{"num_hidden_layers": 10, "hidden_size": 576, "num_attention_heads": 14, "num_key_value_heads": 14, "head_dim": 64, "intermediate_size": 896, "vocab_size": 32768, "hidden_act": "swiglu", "norm": "rmsnorm", "norm_place": "pre", "norm_eps": 1e-06, "positions": "rope", "rope_theta": 10000.0, "rope_fraction": 0.75, "qk_norm": false, "attn_scale": 0.125, "bias": "none", "tie_word_embeddings": false, "parallel_block": false, "init": "uniform", "init_std_qkv": 0.0195, "init_std_o": 0.0156, "init_std_up": 0.0195, "init_std_down": 0.0, "optimizer": "soap_variant", "learning_rate": 0.00262, "beta1": 0.95, "beta2": 0.98, "weight_decay": 0.14, "lr_head": 0.00438, "max_grad_norm": 1.0, "warmup_steps": 200, "schedule": "wsd", "decay_fraction": 0.57, "decay_shape": "pow", "final_lr_fraction": 0.0, "batch_tokens": 131072, "max_seq_len": 512, "doc_mask": false, "train_tokens": 440000000, "max_steps": 3357, "dataset": "wikipedia_en"}
Each number is 128 + 32 x the weight over its row's rms, rounded and kept within 0 to 255. Layers, rows and columns count from 0. The size above them is the row's rms in percent of the matrix's.

# layer 2 attention output (transposed), 896x576, rms 0.0738, rows 382-383, columns 0-143
size [115 109]
[[100 112 100 116 157  82 101 108 133 144 147 114  80 126 155 117 171 143 107 107 203 117 117 120 154 102 150 130 142 230 165 118 154  87 186  59  99 145 182  77 166 160 128 134 169 146 114 167 147 115 136 113 111  91 120 132 188 122 152 121 129 149 124  85 124 121 107  70 144 188 137 169 185  87 193 143 112 124 101 122 166  75 160 143 152 117 117  84 112  55 143 134 144 160 128 122 141 103 148 120  81 133 160 113 122  65  82 103 172  62 160  69 158 173 123  94 177 143 145 150 106  94 108 119 174 141  96 146 158 136 107 157  46 134 145 133 114 129 113 156  98 154 101 129]
 [172 146 124  77 166 109 144 141 217 136 172 136 114 170 124 166 122 151 128 123 149 147 104  74 120  98 127 138 184 111 130 119 152  82 142 162  95  90 156  98 150  85 162  95 108 158  81 140 171 123 111 122 137 141 116 161 128 163 119  97 151  66 107 143 103 178 132 154 100 132 132 124 159 149 126  80 133 180 115 162 175 117 140  95 156 121 163  52 118 137 166 140 101  95 138 161 151 115  75 132  82 185 102 115 172 153  97 172  86 114  81  92 125 101 163 177 128 161 113 115 133 104  85  59 219 170 148 132 121 135 158 153 156 146 112 109 113 174  95 114 139 167 129 129]]
# layer 2 attention value, 896x576, rms 0.0786, rows 383, columns 0-143
size [114]
[[105  95 117 130 178 122 107 101  92  95 117 129  92 126 103 121 104 175 117  92 157 106 175 161 140 140 153 108 119 119 129 134 168 147  98 134 120 174 127 160 165 142 151 139 114 128 171 168  87 120 178 175  97 161 103 159  91 126 121 151 110 116 143 139  85 141 205  96 152 123 126 131 184 195 171  89 126  87  93 122 101 132 107 174 129  85  66 165  99  68 108 100 126  96  85 149 130 158 178  95 163 115  86 133 177  95  84 167 131 141 158 167 123 144 106  93 145 183 123 165 171  98 137 111  50 119 102 141 148 101  75 132  46  96  97  68 146 160 165 151 114 106 204 143]]
# layer 2 attention query, 896x576, rms 0.0862, rows 384-393, columns 0-143
size [ 90 117  75  86  97  94  89  98  94  94]
[[135 114 142 113 152 123 136 149 127  46 130 134 136  75  93 121 155 118 148 148 186 171 149 168  90 153 165 136  99 139 157 147 100 136 111 107 127 124 144 167 137  91 106 108 193  70 138 168 154 137 184 112  72 105 178 125 118  78 146 128 133 169 153 103 110 150 160 159 114 154 178  75  65 149  95 111 131 140 144 112 121 174  79 117 156 123 122   9 167  95 157 117  51  70 125 144 129  99 116 144 138 188 134 187  62 132 106 129 125 144 116 173 155 167 145 121 161  95 153 143 143 155 170 165 112 130 154 139  47  73 156 116  80 156 137 151 128  79 132 140 132 154 137 105]
 [189 120 125 140 125 140 132 118 105  89 153 169 128 126 127 125 137  73 127 159 141 114 165 179 125 147 145 177 117  86 141 168 100 138 147  98 150  91 135 112 134 101 116 121 172 147 153 158 122 118 123 105  70  43 214 198 145 118 163 136  91 188 185 118 162 117 127 125 117  98 181 121 117 147 115 155 122 186 168 119  96 148  74 101 179 151  99 137 167 120 113 158 138 140 126 195 104 111 195 134  73 105 141 125  79 135 101  99 110 130  83 163 157 149 161 118 146 110 136 130 150 151 131 153 115 117 200 167  95 145 105 126  85 162 170 179 132  86 131 136 123 157 194 120]
 [107 124 114 125 149 125 106  87  78  77 138 157  68  70 127 143 145 183  75 169  65  93 134 159 130 102 146 142  91 194 196 154 109 106 150 127 137 181 178 171 126 120 158 111 148  46 131 135 143 147 168 128 141 114 121 125 102  47  86 131  40 120 187  80 120 142 129  61 131 151  97 111 125 128  88 175  85 159 103 120 166 177  98  56 154 164  98  87  65 147 150 110 123 111 110  99 143 111 209 136 123 127 119 141  85 136 106 136 106 143 163 154 142 136 113 139 111  87 142 165 101 121 166 151 143 150 152 100 147 141 123  95  80 127  74 160 125 146 105 154  83 174  85 107]
 [173 115 106 111 149 159 178 115 111  46 161 176  95 115 171 117 128 102 202 127 174 130 154 133 116 159 132 146  47  96 134 224 101  91 132 166 158 122 156 159 128 125 126 137 173 148 136 191 131 141 140 123 104  98 142 160 124 161 169 103 134 148 141 138 144 121 127 181 115 114 139 102  61  68  77 122  79 102 120 111 126  94  85  98 167 124  97 126 118 169 118 114 165 153 143 166  93 106 146 125  93 156 108 184 111 131 139 126 138 145  69 164 126 131 141 111 181  93 167 175 103 158 128 181 102  96 168 128 105 139 102  65  80 215 138 165 158  90 150  77 125 157 167 133]
 [138 120 106 127 171 166  82  88  92 133  99 161  87 213 183 116 218 146 124 126 149 192  72  70 159  92 131 109 106 178 107 117 100 116  68 109 171 158 149  57 145  87  92 120 125 107  92 134 147 134 130 127  57 155  97 141  69 128  72  96 146 109 112 121 149  67 137 149 150 167 142 113 155  95 170 168 128 111 132 139 154 186 126 153 108 219 129 100 133 144 109 103  92 125 183 165  88 137 108 199 170 117 195 167 117  66 165 119  70 121 124 100 135  96  68  78 111 132 126 137 118 146 199  96 126 157 186 156 123 150 140 101 120 182 105  74 151 121 185 109 141  78 131 144]
 [116 134 126 110 196 106  99 174 143 124 100 111  91 129 115 154  97 170 195 136 129 117 157  46 113  82 154 132 146 139 124 111  91  54 103 225 154 129 113 146  95 157  53 131  94 122 137 127 157 144 110 127 166 140  88 137 225 109  70 138 120 118 104 129 118  98 125 154 139 159 102 102 147 117 188 142 166 171  97 156  63  93 139 160 124 145  69 155  75 201 111  88 127 169 130  41 116  85 106 117 139 145 139 176 121 155 155  98 176 101 114 141 100 131 132 107  98 132  80 151 137 138 120 130 162 135 102 114 143 185  90 119 161 129 175 135 105 153  97 141 140 135 106 158]
 [128 131 174 109 120 157 110 137 146 170 142  79 100 158 151 148 134 104 143 135 176 120 105 204  85  97 138 150 170 114 153 103 144  99 121 130 132 167 129 173 117 160 200 138  65 145 123  70 134 164 199 132 192 129 135 124 141 100 115  99 134 108 161 189 113 122  69  99 168  74 171 114 154 121 189 134 106 148 103 158 125 102 130 117 119  55 121 120  97 153 167 116 192 186 146 152 125 191 146 107 160 167 141  59 111  99 112 175 132 127 142 111 125  85 100 128 122 114 115 163 202 119 150 154  93 157 123  98 130 132 182 160 211  85 126  92 160 125 113 123 120 118 140 129]
 [120  73 169 141 113 128 110 137 157  74 148 135 110  75  92  92 176 204 169 193 111  85 162 114  65 174 151 124  78 125 126 116  75  98 150 164 135 125 101 122 111 135 145 129 187 118 132 123 130 148 127  80  77  98 161 118  86  88 182 122  89  90 144 124 107 130 170 143 116 108 159  93  67 166 104 127  78 133 156 122 126 157  84 167 167 157  98 177 141 144 114 135  73 149 111 112 191 166 160 123 116 122 118  68  94 141 142  77 165 116 153  76 119 133 143 141 142 131 166 137 104 125 130 120  93  89 108 132 135 185  73 115 127 180 126 146 131 108 154  24 153 102 152 137]
 [112 152 164 136 138 103 155 182 125 160  87 130 163 115 134 188 111 141 127  76 137 166 118  89 130 140 101  67 123 122 139  65  97 128 131 121 128  97 135 116 123 180 200  96  96 137 103 139 103 109 151 101 131 112  55 146 134  78 153 134 188  91 107 109 129 178 141 151  63 145  94 131 197 122 111 131 119  99 148  94 152 146 142 146 120 171 111 115  65 128 115 124 104 148 161  67 112  93  79 173 130 143 101 110 151 132 147 141 138 154 146  74 110 109  98 109 135  79 128 115 129 104 132  72 131  78 135 138 129 111 151 133 112 154  78  65  91 104 162 159 140  94  98  94]
 [125 184 174 157 201 139 123 188 143  58 123  83 108 139 167 130 136  90 114  99  87  93 147 150 104 109 112 168 110 140 167 107 100 116 174 119 119 183 168 133 107 161 106 143  79 133 112 180 141 110 168 141  51 101 105  86  99 125 136 122 111 160 162  77 128 130 134 130 162 146 140 145  66 109 152 112 148 105 127  98 125 128  67 102 109 109 114 138  77 173 193 171 120 110  52 158 127 153 145 136 137 127 189 164  98 157 111 139 129 132  76 150  98 107 161 152 142  32  92 131 121  60 157 188 174 185 162 105  66 101 142 151 150 138  77 126 114  66 143 157 143  98  97 119]]
# layer 2 attention key, 896x576, rms 0.0895, rows 384-392, columns 0-143
size [ 79  94  79  73  95  95  90  90  90]
[[ 30 154  89 105 112 156 204 167 187 112 144 130 103 145  75  78  92 101 154 188  83 118  76 101  91 100 117  96 126 169 125  91 132 110 141 157  37 149 147 114 149  92 193 163 139 176 144 127 108 129 123 159 185 163 148  76  67 150  53 130 120  68  93 119 105 125 137 128 152 153 127 107 187 133 123 155  97  58 131 117 173 174 125 113 158 124 133 128 131 159 142 110 142 161 183 102 139  84  50 137 145 177  62 136 137  45 166 155  44 112 180 185 117 140 123 134  70 155 122  94  92 183 133  79 139 107  79 107 130 132 132 134 176 122 126 119 112 127 148 135  91  75 116 143]
 [199  95 160 135 104  87 163 160 118 109 119 153  91 174  57 185 139  80 151 109 120 159 163 114 176  73 169 131 160 138 144 154 151 133  85 147 121 102 144 106 100  85  91 155 131 167 109 102 188 113 142 107  65 103  79  96 163 128  92 101 185  99 149 142 103 200 154 164  98 155 134 187 116 119 101 144 139 133  88  96 134 153 153  84 101 119 158 126 100 143 179 101 102 115 161 123 116  93 142 165  84 160 158  96  95 102 152 193 138 135 149 104 164 150 149 137 140 160 149  65 146 139 113 162 135 104 131  95  88  56 145 130  82 150 103 237 145 154 145 167 131 168 169 118]
 [177 125 163 162  92  50 149 115 144 126 195 119 115  97 128 122 129 143 120 156 156  84  70 164 134 150 137  88 127 153 107 165 125 141 162 113  93 156  79 164 149 133  93 146  63 120 122  62  90 100 154 229 148 117 204 196  84 100  94 154 178 129 119 125 144 101  94  87 128  80  88 145  95 112 132  96 139 128 128 150  69  88 147 217 149 122 137 142 101 109 135 172 180 109 126  93 140 168 166 111 132  88  90  96  88 104 122 119 110 131  97  87 137  87 116 116 104 176 140  93 114  98  91  95 146 155 150 121 104 117  67 151 107  50 105 117 115  97 129 118 108 116 132 179]
 [139 217 111 116 157 121 132 116 137  84 148  75 136 110  90 140 148 148 157 128  81 176  81 113 120 113 154 161 107 165 157 122 167 150 144 117 117 108 158 112 148  76 171 197  86 142 125 156 149 145 137 119 137  91 136 126 136  75 128 145 120  97  72  90 160 143 118 144  93 115  79 115 165  83 145 140  69 152 123  61  90 103  83 127 110 102 138 130  66 147 141 115 126  81 139 163 123  99 137 147  97 129  82 145 108 125 148 176  71 143 168 148  86 119 162 171  92 106 128 109  75 161 108 191  99 183  96 122 147  91 129 149 122 131  60 122 107 168 134 140 151 173 181  96]
 [130 148 150 112  88 119 184 101 121 154 185  76 148  71 115  54  45  66 131 134  81 183 178  98 150 169 105 116 102 116 134 134 109 126 197  88 112 124 128 115 109 151 137 192 127 133 212 116 168 125 116 133 183 130 194 125 119 149 137  94 110  83 123 102 145 204  56  80 128 108 119  99  82 157 140 166 175 162 133 128 114  93  91 152 138 111 127 127 170  93 213 132 130 149  97 146 160 149 159 184 101  66  90 138 133 148 136 139 103 112 145 168 145 118  77 137 102 111  95 102  55  82 116  83 104 119 129 126 134 110  81 146 105  99 117 140 115 110 111  58  90 153 147 119]
 [125 134 109 192 162 154 148  30 120 120  83 118 217 124 113 110 138 162  94  60  85 124 180 136 150 128 130 150 122 108 132 156 139 137  88 111 154 112 179 116 134 104 119  93 109 168 162 152 158  94 170 128  48  84 135 196  96  90 139 106 141 138 117 134 120 153  87  62 139  99 157 121 137 187 101 128  73 106 104 131 177 165 105 115 125 132 171 122  93  83  89 119 131  98  99 142 124 146 119 169 128  97  99 137 185 109 159 130 115  88 153 123 153 104 105 142 141 169  92 120 129 101 129 123  80 116 138 182 117  98 163  95 137 140  76 100 110  85 166 213 215 118 179 110]
 [131 124 173 156 172 149  52 108  82 134 105 109 119 121 131 186 152 123  23 140 127 141  99  91 153 129 109  76  98 147 127 139 147 198  80 147 191  90 183  82 110  85 100 173  86 159 161 167 131 166 106  99 130 115 123 185 108 113 134 131 113 197 113 173  96 114 161 105 108 156  80  93  57  73 149  98 111 125 170 135 126  79 123 133 131 164 179 113  94 142 156 109 109 100 103 133 116 167  81 184  83 136 133 105 117 125  95 145  97 100 153 102  57 113 135 117  97 155 113 127 134 175 167 146 144 146 119  89 162  82 162 104 102  82 157 100 117 108 158 110 175 127 134  78]
 [161 126 174 114  56  97 144 100 156 143 114 137 121 164  89 118 154 112 102 121 117 116 102 179 165  89 165 133 182 135 129 141 146 107  87  94 130 142 111 142 132 167 135 184 113 123 108 143 136 121 164 127 129 127 175 137  97 167  56 136  88  91 130 157 138 146  75 157 126 115 131 114 140  96 200 145 113  49  99 107 185 107 149 138 137  84 137 113 105 109 142 111 142 117 205 153 148 120 143 140 172 133 124  79  94 116 102 153 191 146  82  93 134 151 104 169 133 100 106 127 131 101 121 161 141 159 169 113 106  59 131  90 149 125 157 131 139 137 100 107  96 126 146 123]
 [ 80 156  87 119 107 131 109 135 110 128 145 148  92  82 139 107 137 127 131 140 110 127 122 131  64 176 158 116 106  86 144 111 173 168 110  74 153 121 106 204 168 147 143 118 154 178 177  76 142 172 102 157 184  81 121  78 198 145 148 134  91 129 119 117 127 142 168 125  95 112 152 137 119  97 128 133 103 112 163 134  73 135 162 136 125 140  86 119 149 199 127 149 162 152 124 119 137  95  98 110 142 124 150 184 119 103 136  54  61 125 105 176 124 139 101 138 135 104 112 191 139  97 112 113 113 139 111  92 155 122 118 146  82  86 168 176 102  87  47 110 123 166  68 104]]